Part of a small language model's weights.
Size: 12 layers, width 64, MLP 128 tanh GELU, vocabulary 2360, 0.746M parameters.
Architecture: LayerNorm before each block, learned positions, biases.
Training: a variant of Muon for these matrices, 4133 steps.
Each number is 200 + 30 x the weight over its row's rms, rounded and kept within 0 to 999. Layers, rows and columns count from 0. The size before them is the row's rms in percent of the matrix's.

# o: layer 2 attention output (transposed), 64x64, rms 0.688, rows 20-40, columns 0-63
# v: layer 2 attention value, 64x64, rms 0.296, rows 21-40, columns 0-63
# q: layer 2 attention query, 64x64, rms 0.198, rows 32-63, columns 0-63
# k: layer 2 attention key, 64x64, rms 0.159, rows 32-63, columns 0-63
o20,091,210,174,226,127,195,222,194,215,201,166,217,220,236,143,215,238,217,212,196,165,222,211,177,209,208,153,195,180,227,188,207,279,169,191,197,228,252,156,204,204,158,167,199,181,182,185,161,272,217,215,215,155,176,184,235,242,161,218,206,238,204,222,162,176
v21,094,185,189,159,277,206,191,182,203,217,163,227,157,167,230,202,187,212,249,219,158,225,147,154,232,240,200,222,235,191,164,234,194,186,223,237,196,199,201,217,212,229,224,287,223,220,203,185,147,213,179,171,219,199,202,189,185,228,207,219,182,190,174,125,187
o21,093,233,196,232,96,214,238,176,213,186,206,226,253,233,173,168,202,214,175,223,203,169,254,183,170,169,202,214,186,170,182,174,270,202,224,167,206,234,181,171,209,207,193,129,169,197,212,212,240,223,210,194,223,191,186,215,236,154,194,209,217,181,233,220,156
v22,098,234,183,214,230,213,213,241,198,193,202,260,150,200,216,199,230,192,209,217,164,187,113,196,188,176,199,143,206,239,198,232,218,219,200,169,179,228,236,201,208,171,213,174,214,172,181,191,220,174,180,215,138,225,122,149,236,169,242,174,184,211,233,203,236
o22,103,143,202,209,241,193,260,162,208,199,233,167,285,221,162,212,180,192,210,136,285,235,194,217,200,179,216,108,195,187,175,216,204,188,193,201,206,185,196,190,191,194,219,227,188,248,196,185,197,222,205,188,179,213,160,228,181,219,217,228,155,195,187,195,188
v23,098,214,205,208,209,127,178,235,157,202,169,262,198,184,198,211,235,200,197,168,255,207,135,262,201,236,234,131,220,210,197,233,163,242,170,206,192,165,193,239,180,205,190,174,168,165,167,169,213,211,160,197,213,200,195,198,207,184,204,181,205,196,192,226,271
o23,104,141,223,193,260,165,198,210,215,214,199,172,227,217,204,269,218,150,211,123,197,222,221,203,180,137,212,195,173,164,193,229,191,198,198,209,174,175,241,230,202,183,214,205,197,223,195,187,186,185,213,154,171,254,128,243,197,196,224,243,180,202,252,204,206
v24,113,242,224,117,188,211,188,205,198,186,176,209,267,185,205,186,211,172,202,267,252,218,204,231,237,162,166,240,206,209,194,172,182,203,241,165,178,219,232,152,199,190,165,191,147,170,249,243,210,172,199,220,215,184,185,161,213,164,203,195,220,229,234,242,177
o24,136,196,151,182,255,195,195,161,207,182,206,218,161,196,201,196,203,236,224,195,147,238,229,214,134,267,187,212,181,240,194,231,221,159,207,205,205,202,168,220,184,197,236,240,218,163,185,190,240,205,189,241,157,197,199,254,152,206,207,145,244,204,133,194,198
v25,082,208,240,204,185,125,177,175,165,215,215,208,207,166,228,229,239,181,211,165,229,227,242,191,182,233,188,133,196,216,188,221,186,255,136,200,166,160,195,213,187,211,186,181,182,209,185,176,214,263,153,211,179,232,227,179,181,202,215,176,232,204,165,196,278
o25,083,151,196,179,245,196,188,206,190,195,192,227,184,202,173,218,188,146,180,134,157,191,197,236,228,151,190,266,194,171,217,179,148,207,224,215,183,168,273,253,210,209,208,203,196,208,210,245,180,162,229,161,210,198,143,216,223,207,215,249,189,199,244,216,234
v26,122,183,159,187,198,247,246,153,243,210,178,161,213,218,203,168,209,195,178,209,196,136,242,215,219,214,201,201,194,182,250,175,218,163,225,254,238,222,213,189,179,170,251,153,237,223,177,230,180,212,261,167,229,152,201,252,196,208,180,180,160,180,194,160,199
o26,107,259,206,198,164,257,146,248,181,215,210,199,173,204,207,200,195,264,189,259,178,233,194,158,182,162,195,213,229,262,202,209,194,237,202,164,181,216,180,199,216,209,165,200,188,175,216,147,187,191,134,237,176,154,257,197,190,180,191,199,230,184,245,191,201
v27,116,176,202,192,168,221,166,164,233,207,241,156,237,186,144,240,163,184,215,234,190,270,215,183,185,149,223,192,173,194,187,214,176,188,237,199,160,198,231,162,229,200,153,229,164,166,222,217,217,213,145,213,226,225,180,150,217,199,223,212,274,217,233,191,197
o27,116,225,186,213,186,174,209,256,179,198,164,210,190,178,179,177,178,250,233,223,149,184,186,224,240,271,158,184,198,193,192,201,219,176,181,252,231,254,157,209,199,165,201,236,232,199,175,183,235,180,269,213,157,203,212,195,211,239,200,189,190,187,126,156,194
v28,106,166,182,226,151,195,197,184,263,223,226,241,168,170,204,190,166,189,193,233,237,212,168,240,167,221,199,179,234,181,211,211,232,213,206,273,228,156,140,209,158,257,184,186,195,185,176,241,181,227,154,207,230,181,187,234,202,206,166,186,143,184,214,222,234
o28,096,237,192,196,155,226,173,239,231,189,172,162,201,213,185,216,229,212,212,178,177,201,201,181,188,193,163,244,226,194,230,213,161,198,167,220,187,279,195,249,259,160,169,222,187,207,175,207,233,177,272,188,165,179,215,213,242,122,164,219,211,193,196,163,190
v29,121,164,177,214,216,230,228,177,270,203,188,131,117,154,156,222,195,188,217,186,194,180,199,242,181,204,240,227,199,176,214,177,198,157,246,267,196,191,183,240,159,220,232,248,204,175,175,204,183,173,156,185,209,213,204,220,168,240,198,203,208,189,223,225,194
o29,122,248,231,173,143,221,192,252,154,188,147,204,182,247,224,184,181,231,246,216,229,159,191,158,244,162,168,227,191,216,215,263,227,219,121,205,200,198,170,197,210,177,162,166,203,199,192,206,195,202,218,199,199,220,268,194,226,200,198,210,185,152,219,185,200
v30,096,162,205,182,236,226,255,162,198,241,201,154,168,203,195,207,237,224,214,201,152,230,234,166,240,195,193,255,165,201,175,139,187,219,220,205,192,216,138,215,201,201,187,289,191,185,221,177,227,212,168,224,157,217,208,196,178,252,208,234,199,238,209,210,166
o30,092,216,210,197,188,221,211,168,182,180,182,265,192,265,162,143,162,201,206,194,206,157,184,224,274,185,199,202,180,226,206,193,252,170,217,229,224,191,204,149,169,159,205,153,220,153,192,218,197,240,190,232,228,227,218,168,239,223,249,175,230,150,190,196,193
v31,133,159,178,190,198,166,259,196,188,229,155,179,192,266,169,184,271,196,237,180,167,241,195,238,221,222,254,176,156,197,146,206,210,208,194,126,208,212,174,230,245,206,203,221,180,178,196,172,264,214,190,185,182,198,232,186,242,205,226,190,188,185,194,178,202
o31,140,215,219,199,245,206,184,201,188,221,185,234,243,191,178,226,132,229,187,193,165,159,191,272,221,169,207,169,157,189,185,216,208,174,247,207,201,198,239,131,179,176,196,154,218,204,201,147,162,201,199,229,215,261,181,198,209,260,184,189,230,197,245,207,160
q32,113,178,196,160,185,203,217,212,149,248,185,226,154,227,207,214,198,194,209,162,174,177,213,214,254,178,201,279,195,189,202,219,196,189,152,173,168,143,188,244,192,202,201,180,235,219,246,236,194,198,203,174,253,213,212,188,206,263,132,224,241,167,220,173,174
k32,100,188,239,160,165,181,116,239,234,266,162,241,218,188,211,200,194,198,174,193,255,174,188,212,188,217,180,231,206,161,182,193,203,156,196,215,200,211,140,199,214,204,174,155,244,204,227,203,220,201,200,169,208,185,243,244,199,217,140,158,225,230,176,175,234
q33,110,207,177,233,198,226,174,203,250,212,200,159,135,185,196,182,247,237,227,227,254,192,164,196,142,234,239,132,206,235,244,165,151,198,211,182,222,227,184,203,214,201,179,212,210,196,170,206,216,216,203,201,217,167,226,196,217,136,144,186,169,233,213,248,200
k33,100,191,193,181,217,196,197,161,218,160,187,214,201,218,173,182,205,203,176,215,171,206,265,146,245,165,202,207,264,229,218,187,195,177,280,177,210,215,269,196,179,196,171,162,216,174,174,150,201,199,191,244,189,266,216,176,176,197,260,170,208,227,185,165,201
q34,102,213,200,241,201,188,179,208,206,206,197,179,183,217,162,188,208,228,208,249,181,214,182,219,232,246,198,147,203,277,223,205,228,179,230,248,227,278,225,180,187,165,182,195,195,172,168,120,204,204,199,225,122,187,231,217,164,194,188,183,185,174,174,172,174
k34,103,229,182,205,230,205,146,208,144,213,215,157,188,205,178,210,194,214,216,167,195,207,205,182,179,197,140,199,228,216,195,205,264,233,202,184,160,214,193,255,219,249,203,233,187,201,189,187,250,152,184,210,168,172,200,172,196,190,265,128,196,174,172,202,277
q35,109,181,223,184,203,198,215,205,157,203,215,253,207,201,229,247,186,185,127,136,187,178,229,196,225,143,243,248,200,159,190,169,230,200,210,193,174,169,197,206,174,187,192,153,180,217,250,218,197,206,200,182,254,231,158,233,186,228,176,173,253,189,252,240,212
k35,112,223,238,172,212,193,221,205,193,209,214,204,210,178,196,227,173,186,270,195,151,193,202,211,188,165,237,216,186,170,202,179,189,212,158,162,160,157,204,180,145,246,231,151,252,193,219,200,148,198,205,188,295,212,168,198,198,178,236,272,213,179,195,203,203
q36,116,183,223,146,163,177,224,179,193,252,200,246,181,203,231,227,209,177,154,106,242,209,226,180,215,186,245,210,203,194,175,212,168,171,164,204,202,143,213,231,197,182,254,191,229,230,190,242,192,195,226,188,194,256,165,248,185,245,186,211,182,170,213,193,195
k36,113,166,190,206,190,194,198,161,187,206,208,231,256,209,231,190,216,216,200,192,244,192,239,184,207,139,179,223,186,141,171,251,212,139,232,172,187,144,230,205,192,189,210,225,282,219,204,210,210,178,210,164,216,209,141,168,146,209,226,158,226,182,232,206,222
q37,108,154,191,184,198,205,203,188,182,241,212,212,202,217,249,212,202,144,173,192,190,167,212,173,197,180,221,267,178,163,205,214,253,177,173,174,173,135,177,211,206,206,207,160,246,227,223,251,195,186,219,152,265,198,161,257,202,223,179,239,205,206,259,192,188
k37,083,212,233,123,159,215,218,204,195,218,187,240,214,222,172,227,145,230,192,168,212,181,186,236,220,189,187,225,177,169,218,130,208,198,201,156,157,211,136,185,169,221,167,198,245,228,256,199,187,203,210,171,189,163,210,205,226,233,259,209,208,227,219,150,221
q38,114,211,192,253,198,211,183,178,220,219,258,192,248,221,149,195,200,231,166,225,192,264,209,223,189,199,218,133,223,260,187,169,197,195,236,182,220,255,204,233,226,219,209,211,173,188,192,142,199,178,176,233,141,170,202,180,201,177,179,216,130,220,185,181,175
k38,094,238,199,201,195,177,206,221,140,179,215,164,221,223,173,191,170,291,229,218,235,234,191,245,211,133,196,193,155,159,226,184,170,209,215,202,221,215,255,168,180,183,197,220,208,192,138,171,205,181,199,194,188,240,256,209,165,215,236,181,174,182,157,215,196
q39,119,193,222,205,276,196,199,200,187,212,192,201,265,189,180,209,204,182,209,193,236,253,181,249,241,222,144,118,185,233,185,221,216,182,197,225,236,224,209,193,176,176,203,199,180,193,157,109,227,187,163,208,164,210,202,168,180,239,202,174,185,231,170,206,189
k39,111,136,186,211,239,139,269,237,181,192,228,160,201,258,192,219,140,178,217,160,226,198,165,189,177,181,175,236,187,192,206,257,226,217,167,208,180,210,186,186,169,195,171,206,206,208,219,230,223,172,232,143,162,182,165,214,236,215,228,176,229,201,242,218,217
q40,093,224,167,196,234,241,208,218,221,209,199,159,191,209,167,173,218,232,259,249,198,193,186,190,177,220,179,146,232,231,200,203,185,184,180,212,189,259,175,195,225,177,127,201,177,159,142,164,231,242,144,230,191,175,228,198,238,163,222,166,179,236,204,237,211
k40,104,136,210,202,221,204,207,166,207,138,169,190,214,222,186,257,188,190,163,159,185,209,153,191,224,189,201,171,208,221,273,170,231,224,204,227,244,211,225,191,188,244,156,222,186,226,234,188,174,191,215,228,185,227,222,162,240,202,193,275,177,227,189,141,197
q41,079,212,167,213,209,194,170,221,210,195,177,146,214,235,159,199,194,239,235,207,178,232,160,238,218,179,196,156,230,231,237,198,240,245,203,187,234,243,176,186,175,173,138,269,185,183,204,157,218,225,193,245,204,188,233,159,242,173,148,170,161,211,203,188,168
k41,080,222,199,234,230,192,150,190,177,171,176,220,222,221,188,197,195,196,191,175,259,189,178,250,199,208,185,196,214,203,212,177,148,214,218,244,168,244,203,130,197,152,169,198,184,254,194,160,188,248,149,186,159,236,216,267,195,228,169,187,216,241,175,163,220
q42,112,213,208,151,176,223,198,218,158,213,189,217,131,190,286,226,179,165,190,204,186,164,196,144,185,188,224,290,190,172,202,214,195,201,157,174,174,151,173,220,191,222,208,173,224,218,226,221,207,218,187,183,219,210,237,227,182,197,187,220,222,194,251,191,264
k42,113,215,215,155,174,248,196,183,196,152,194,248,220,222,185,244,231,171,170,196,226,195,230,196,194,202,170,222,219,169,167,190,231,217,160,178,200,195,215,224,240,188,145,194,201,195,250,215,185,250,223,144,239,149,194,124,189,242,170,177,267,205,212,196,191
q43,141,163,229,121,208,181,205,210,145,222,181,255,206,223,210,218,135,211,239,146,210,181,210,191,224,145,221,208,188,188,189,269,177,143,174,193,198,148,184,207,182,197,247,196,239,224,221,231,189,208,206,231,220,221,178,212,199,250,153,191,201,178,219,201,216
k43,093,175,218,160,197,212,219,208,208,172,186,236,203,166,210,210,145,157,231,178,241,216,227,182,183,205,152,217,185,125,174,235,221,153,222,260,185,170,225,214,201,189,167,144,182,236,210,208,192,198,184,143,231,234,175,228,169,274,202,204,234,179,219,183,207
q44,110,158,227,188,193,152,219,266,214,195,180,208,180,197,248,221,191,163,193,201,210,174,244,169,227,163,203,253,176,165,186,230,189,225,193,191,159,109,209,169,179,208,197,180,233,229,225,225,156,190,204,168,214,241,174,259,180,229,211,205,200,171,261,203,197
k44,104,233,167,189,220,213,222,172,212,186,192,261,179,184,214,207,200,168,175,190,160,168,215,175,174,240,195,217,191,139,169,237,263,203,150,172,141,155,220,168,187,177,218,223,212,207,257,265,235,205,210,241,226,237,146,224,234,199,208,195,206,201,206,193,237
q45,085,203,196,202,212,204,209,175,195,227,221,165,225,216,184,165,270,212,222,233,218,242,166,179,184,244,200,148,196,218,209,181,207,241,222,206,213,241,196,241,203,206,159,244,156,202,132,149,211,205,185,196,159,187,254,195,202,144,239,184,138,192,161,241,188
k45,086,171,210,255,230,222,207,224,216,177,151,209,179,234,190,177,225,241,198,184,180,219,207,248,206,176,187,158,237,190,218,227,229,243,176,196,165,171,229,227,169,177,157,234,214,204,227,221,213,151,166,170,135,149,204,171,215,190,157,185,253,247,166,158,210
q46,107,220,187,212,202,234,185,206,202,224,208,186,200,220,197,185,240,205,177,219,176,259,177,204,167,189,234,167,263,227,228,119,194,241,229,170,230,255,215,216,204,204,165,233,171,173,185,168,233,211,156,226,209,155,253,165,195,159,217,157,158,231,160,197,183
k46,102,249,187,251,202,186,194,201,200,195,210,212,253,231,185,165,230,233,178,183,208,176,159,264,185,201,225,169,192,173,219,173,215,191,238,236,197,247,247,186,164,231,167,174,200,188,203,169,164,182,192,151,188,196,271,114,167,186,173,227,191,198,177,229,191
q47,106,186,216,184,157,186,204,201,183,193,199,246,205,181,184,207,176,167,182,144,243,171,230,186,208,175,163,258,162,165,138,250,197,184,202,210,189,113,181,187,225,221,207,167,198,207,222,267,173,242,243,199,220,234,197,230,215,259,195,193,224,207,232,210,210
k47,102,199,217,177,166,197,246,240,227,185,204,223,139,215,227,206,214,173,208,233,181,206,236,120,239,170,240,220,166,191,195,237,142,194,168,152,245,168,157,219,197,173,185,203,217,216,235,213,199,190,189,247,234,230,173,221,191,233,155,243,182,231,171,228,209
q48,087,129,210,174,190,206,197,168,233,219,213,220,193,204,242,197,156,188,191,177,209,201,203,191,182,201,237,269,159,172,177,235,202,173,185,137,156,129,195,235,234,224,224,190,215,220,215,282,177,169,220,201,238,189,166,244,191,218,216,232,171,176,206,219,204
k48,077,197,191,192,192,218,228,227,218,225,231,261,199,237,146,184,181,245,237,207,165,182,229,261,258,193,211,221,199,195,215,173,174,169,231,192,220,142,132,193,219,214,168,204,170,176,195,213,207,184,173,208,196,200,199,268,249,206,167,185,222,135,178,234,189
q49,113,195,198,167,248,230,205,192,173,198,194,208,195,234,185,174,177,255,260,188,214,216,155,253,245,196,174,162,247,244,214,204,177,215,183,208,201,234,209,196,206,158,215,213,196,159,182,173,192,190,173,225,137,221,264,150,158,210,248,173,193,171,153,168,208
k49,105,178,231,194,178,165,182,181,237,166,154,174,201,217,236,223,214,203,186,181,228,164,195,182,139,250,224,166,207,200,141,289,218,211,200,246,202,197,209,213,222,216,173,252,177,194,187,221,242,208,210,129,217,170,227,205,216,168,133,192,211,192,214,218,212
q50,113,205,166,252,238,192,201,195,191,181,208,150,215,220,172,171,215,252,238,217,232,226,193,251,203,184,177,137,195,239,210,153,151,218,233,204,246,267,213,181,214,213,199,202,165,176,192,135,219,181,169,231,133,189,223,176,218,159,208,179,191,216,187,212,217
k50,087,167,154,218,220,164,186,245,205,152,202,187,193,157,224,209,248,205,240,198,216,204,199,180,178,257,242,169,175,206,225,179,186,228,183,185,232,217,250,220,184,210,175,229,185,158,151,242,207,237,214,192,214,255,214,214,193,193,198,174,101,239,196,228,189
q51,093,186,250,168,188,205,208,201,190,204,151,227,188,166,261,197,176,148,221,166,181,155,215,194,226,187,172,256,216,162,198,212,223,179,138,220,170,135,192,216,222,202,214,175,223,212,193,276,185,214,194,177,249,229,178,219,204,243,217,194,214,163,261,183,194
k51,085,224,226,154,166,180,199,207,194,222,205,192,225,212,202,249,165,213,121,176,222,190,156,177,196,224,242,243,212,184,204,207,205,129,169,232,190,196,202,187,184,160,185,249,178,263,211,198,181,182,243,189,222,210,201,147,265,229,167,231,205,168,230,233,211
q52,094,155,220,184,204,203,231,201,179,233,161,199,187,260,221,227,176,195,224,187,239,149,207,185,224,140,191,211,186,210,175,223,263,197,158,188,203,152,195,170,176,156,214,158,214,189,189,192,170,221,168,174,191,219,182,242,179,207,200,274,218,167,284,201,215
k52,112,177,179,163,203,199,167,174,188,136,198,200,200,221,208,285,202,169,182,205,235,179,191,144,150,207,186,239,212,187,228,193,254,256,181,186,120,220,216,232,194,234,152,220,224,211,250,183,189,215,189,197,189,210,202,212,231,200,221,181,165,222,253,181,222
q53,088,180,193,256,221,149,182,250,181,181,204,137,173,161,203,147,209,218,268,249,186,187,168,233,212,203,183,163,237,233,222,210,215,262,224,213,230,223,191,232,188,211,186,229,162,154,196,189,186,188,183,184,165,216,248,160,195,186,206,175,150,197,174,208,230
k53,090,232,217,180,196,218,210,241,199,204,166,188,150,179,168,225,225,181,182,252,210,245,192,182,153,269,259,211,225,207,185,213,165,234,177,217,170,185,216,172,224,185,192,222,125,225,158,195,221,248,173,173,170,143,204,228,219,168,179,210,159,221,159,212,207
q54,099,236,174,252,207,232,224,162,222,164,200,181,216,198,141,182,216,222,225,213,187,245,179,243,234,210,197,144,228,249,238,187,182,230,223,222,246,256,218,161,163,184,181,222,152,184,171,141,201,203,178,230,155,212,241,181,210,208,201,161,178,227,202,177,174
k54,092,244,195,223,231,135,158,207,219,170,153,191,224,255,197,224,187,220,218,158,169,201,141,191,139,175,173,190,152,225,225,198,224,209,215,197,134,239,224,166,235,152,233,240,184,210,169,176,203,199,230,188,169,232,204,198,190,183,265,215,196,208,205,198,196
q55,116,190,225,196,212,197,213,167,241,186,210,231,210,190,251,208,163,183,183,163,182,177,247,194,196,190,209,248,214,127,174,204,198,197,192,178,149,145,201,225,242,212,251,162,224,230,222,275,196,198,234,179,238,218,120,210,233,216,176,216,215,188,201,221,168
k55,115,170,219,167,126,208,217,180,154,267,220,203,184,225,207,185,178,212,174,197,179,194,224,203,251,136,220,220,185,178,191,170,182,183,218,209,224,159,179,192,182,189,218,194,217,170,197,234,185,258,184,188,264,234,160,256,222,185,218,260,193,152,228,208,172
q56,103,246,209,254,214,210,176,203,236,222,216,142,185,186,184,202,218,197,213,248,208,236,161,200,240,255,204,167,213,217,204,128,170,199,201,210,227,263,186,213,231,189,125,204,191,203,170,171,204,199,171,253,190,174,261,157,198,178,189,184,154,215,200,178,212
k56,086,161,177,257,175,159,181,141,135,209,206,221,227,245,152,199,234,243,171,208,199,178,188,247,209,256,171,194,189,231,241,196,239,220,174,181,231,233,148,233,230,207,134,206,184,198,196,165,215,221,185,232,214,220,181,163,207,173,223,227,210,205,180,194,211
q57,098,182,162,217,249,201,211,206,241,188,226,152,213,251,185,140,207,224,227,241,226,228,185,190,153,207,214,145,232,224,227,189,193,214,201,172,227,263,206,207,226,199,213,227,210,162,186,197,249,178,219,218,175,149,170,189,186,142,217,163,184,239,130,200,189
k57,084,175,176,206,169,209,191,163,199,235,185,180,260,173,205,157,190,217,201,187,233,194,200,186,210,240,215,153,190,173,143,182,171,205,293,233,253,230,214,164,206,246,234,193,204,189,207,166,173,229,175,198,169,216,241,223,175,205,233,222,124,194,225,179,189
q58,115,214,161,222,222,213,201,184,188,160,191,190,194,256,158,170,225,257,200,194,201,233,178,231,188,190,197,163,199,238,217,159,210,210,228,209,230,294,241,167,183,175,200,237,146,161,194,137,240,203,203,206,166,183,230,181,214,152,229,177,178,223,165,215,211
k58,089,208,188,225,261,208,136,213,225,167,208,181,244,178,219,231,225,181,297,145,189,179,177,219,207,185,182,161,182,235,196,189,170,253,186,187,198,211,255,226,201,226,200,245,226,173,181,212,194,148,197,164,224,209,230,200,196,199,159,166,175,211,176,156,203
q59,147,161,207,142,191,181,218,196,194,211,171,213,216,216,185,230,166,207,212,117,241,189,190,201,271,171,193,180,222,188,189,230,218,211,192,220,186,148,208,156,172,143,229,214,223,213,214,200,161,236,200,213,188,279,159,205,218,268,218,203,199,161,215,183,174
k59,138,175,221,203,239,187,188,169,211,193,183,209,194,223,222,219,200,168,200,146,190,164,230,172,173,169,174,236,196,192,180,287,193,190,204,216,141,151,225,187,203,196,236,227,204,221,176,254,217,206,207,195,193,209,126,281,200,179,211,210,201,202,248,156,251
q60,109,218,234,289,194,178,175,219,233,188,186,157,206,182,211,157,205,238,189,273,216,226,178,191,170,245,190,141,205,201,229,178,179,231,219,221,239,241,211,169,252,217,200,218,176,196,192,190,197,141,204,208,163,179,250,159,181,167,182,155,188,217,178,198,193
k60,102,243,151,183,206,174,201,198,222,213,268,174,161,169,153,135,221,209,189,252,174,176,214,201,203,263,239,167,186,282,146,200,186,166,227,217,191,216,225,198,177,186,187,215,147,181,186,168,229,219,197,227,190,198,220,231,186,200,227,167,202,202,184,241,213
q61,096,218,121,189,221,234,163,188,212,195,239,179,236,183,175,208,189,253,190,178,189,228,128,269,221,210,203,150,215,254,231,150,201,212,216,158,214,246,204,194,213,182,186,226,194,198,180,155,203,231,203,234,202,196,242,157,205,187,173,211,151,235,178,189,202
k61,084,202,271,231,203,187,214,176,159,172,188,181,193,257,187,194,231,266,215,230,225,202,235,233,222,187,215,205,204,187,206,187,141,213,194,181,270,227,210,146,199,205,206,192,246,215,148,168,204,203,155,150,195,183,220,165,187,193,169,187,248,255,186,179,170
q62,117,250,186,224,221,221,166,202,233,206,246,159,168,171,207,187,230,209,189,271,173,197,178,223,148,227,228,200,234,224,237,153,213,211,237,177,193,273,201,213,186,207,166,226,198,162,207,171,234,170,191,187,200,160,217,171,183,107,199,199,174,203,171,203,212
k62,110,239,206,215,191,251,199,169,175,230,177,141,238,163,200,187,201,252,193,203,221,230,210,237,195,214,212,172,265,252,205,195,164,246,204,232,238,236,179,177,228,204,208,202,180,165,164,182,230,243,209,201,177,175,237,152,177,139,177,153,206,181,168,211,163
q63,099,246,213,249,207,184,188,188,206,193,182,166,160,179,209,152,219,238,202,265,180,187,219,188,153,252,206,167,213,196,194,230,213,243,180,208,233,255,186,230,218,227,154,235,191,182,144,179,217,176,189,217,168,190,245,161,200,163,156,167,192,233,172,227,257
k63,085,171,194,216,173,206,198,219,150,135,234,193,204,188,199,214,262,225,177,239,243,259,199,201,195,170,233,169,205,232,213,130,233,181,213,220,204,220,242,209,205,182,186,201,157,253,249,143,219,218,180,204,195,180,189,190,200,220,157,234,172,218,150,183,157
v32,102,197,213,265,174,190,154,243,220,130,186,190,169,184,226,164,225,152,184,188,234,215,176,227,144,259,234,191,136,196,203,225,226,194,208,192,173,146,196,201,249,232,238,199,225,198,209,231,173,155,192,201,223,222,199,202,189,199,169,181,213,166,238,243,191
o32,100,219,244,202,165,142,166,256,169,225,215,173,223,168,240,254,197,186,213,265,255,196,204,170,186,193,212,190,178,188,216,230,202,158,164,204,193,175,180,206,211,225,145,192,196,264,244,195,182,172,203,136,207,202,228,241,189,197,183,191,165,244,206,162,192
v33,099,146,167,182,197,217,225,174,201,231,240,192,183,200,198,208,154,204,244,222,184,203,153,225,225,179,234,152,201,252,192,155,195,134,259,245,226,226,190,203,165,145,183,214,154,224,212,191,231,220,192,201,240,198,153,216,144,234,184,225,189,188,239,219,203
o33,092,211,207,213,156,233,206,245,228,202,173,227,203,241,187,176,274,211,206,153,185,240,202,169,202,170,246,156,215,249,156,216,231,278,179,193,174,229,195,175,200,171,218,165,179,144,172,154,202,209,155,204,154,229,239,192,187,190,182,213,211,185,229,209,201
v34,138,246,167,175,182,190,188,275,141,167,235,243,172,194,216,204,185,225,177,209,186,183,201,176,188,143,189,216,179,230,188,200,195,219,178,139,196,213,174,181,230,222,179,215,208,204,226,192,238,139,240,227,151,199,193,210,241,153,276,192,225,235,224,220,198
o34,142,142,201,213,240,179,203,139,239,212,260,195,198,182,223,181,194,174,189,216,271,209,184,238,138,244,261,135,193,184,188,183,197,183,222,171,192,179,207,177,190,247,236,194,210,203,197,217,186,230,183,211,227,205,189,202,143,229,200,173,149,226,179,240,193
v35,091,219,211,178,251,227,184,178,235,241,139,175,206,166,173,188,247,139,176,217,258,194,177,229,238,213,245,156,196,207,174,201,225,212,202,217,198,222,225,186,197,178,247,165,188,173,194,213,191,123,184,244,220,175,193,180,236,173,149,217,202,148,218,221,192
o35,084,158,208,144,228,193,207,230,207,195,196,198,232,227,200,224,123,267,241,140,206,208,214,203,153,189,191,182,185,230,226,261,231,134,182,181,188,207,201,213,204,171,208,221,209,219,217,163,211,197,203,209,139,204,248,264,175,214,188,178,217,169,212,180,169
v36,103,113,184,162,183,180,232,119,220,225,232,128,206,225,211,194,191,179,242,259,168,220,217,215,209,203,192,207,190,143,202,178,160,187,228,219,233,200,237,221,183,199,205,222,193,204,207,241,206,190,187,160,252,194,221,224,148,239,196,222,171,205,208,216,185
o36,102,246,149,207,169,200,143,261,212,188,176,217,167,182,190,193,218,233,203,187,104,192,208,202,161,180,172,249,208,232,202,244,207,279,216,173,179,233,189,174,194,226,214,194,173,154,197,194,210,205,195,215,182,219,215,238,218,174,211,183,241,189,256,199,179
v37,100,197,182,160,183,214,244,232,224,233,198,270,179,187,158,220,203,220,225,189,206,221,175,205,206,264,217,109,232,225,204,165,190,221,189,180,260,192,193,221,186,162,189,155,220,158,207,136,214,215,185,198,169,208,198,160,239,206,208,144,189,186,229,178,184
o37,085,230,214,231,244,203,214,197,217,226,189,191,241,197,191,210,169,224,197,144,205,203,234,243,256,176,213,159,209,140,170,146,175,161,239,242,208,212,220,194,185,166,200,237,201,210,171,207,170,202,202,214,197,241,159,162,223,260,159,169,182,194,156,250,151
v38,087,191,195,217,186,172,233,189,190,234,211,197,228,202,177,181,276,258,170,155,216,234,219,207,227,244,201,171,193,186,219,164,211,210,227,223,209,159,198,212,131,182,233,133,170,154,199,204,262,261,148,217,172,194,211,187,191,245,205,225,183,201,181,180,207
o38,071,229,220,191,231,155,207,268,159,174,147,202,223,239,209,189,185,200,185,193,167,157,216,174,257,156,157,230,234,185,188,221,201,203,220,256,232,201,201,171,161,161,217,220,228,165,179,182,190,241,244,208,193,219,128,206,236,216,191,176,216,150,194,209,222
v39,089,189,190,244,151,242,178,157,209,209,218,185,229,210,139,235,159,182,152,198,203,160,228,177,144,177,161,223,184,189,261,220,232,164,227,236,161,190,224,162,221,229,175,185,187,249,241,222,174,208,209,211,227,143,176,227,233,168,218,208,215,221,182,195,217
o39,071,192,203,165,212,188,223,246,237,193,168,160,147,153,224,178,189,195,211,270,206,190,152,197,182,269,182,176,233,220,207,183,187,240,152,187,178,230,188,226,222,215,202,232,233,214,158,189,218,182,218,194,182,180,260,195,181,190,189,205,143,219,189,153,267
v40,086,229,202,193,214,153,167,239,216,183,211,304,221,158,243,214,161,180,205,242,277,231,162,176,188,213,194,170,191,224,204,219,145,198,231,194,210,185,181,182,200,206,202,136,207,187,205,237,188,172,193,214,213,220,229,144,194,208,154,240,218,189,216,193,185
o40,093,197,221,216,195,141,198,182,218,220,217,171,220,247,211,233,250,172,219,172,217,256,266,163,144,222,231,179,174,167,194,209,223,144,176,235,193,215,185,255,207,187,173,244,189,207,202,212,234,209,189,154,154,194,161,249,181,157,192,179,184,212,169,232,187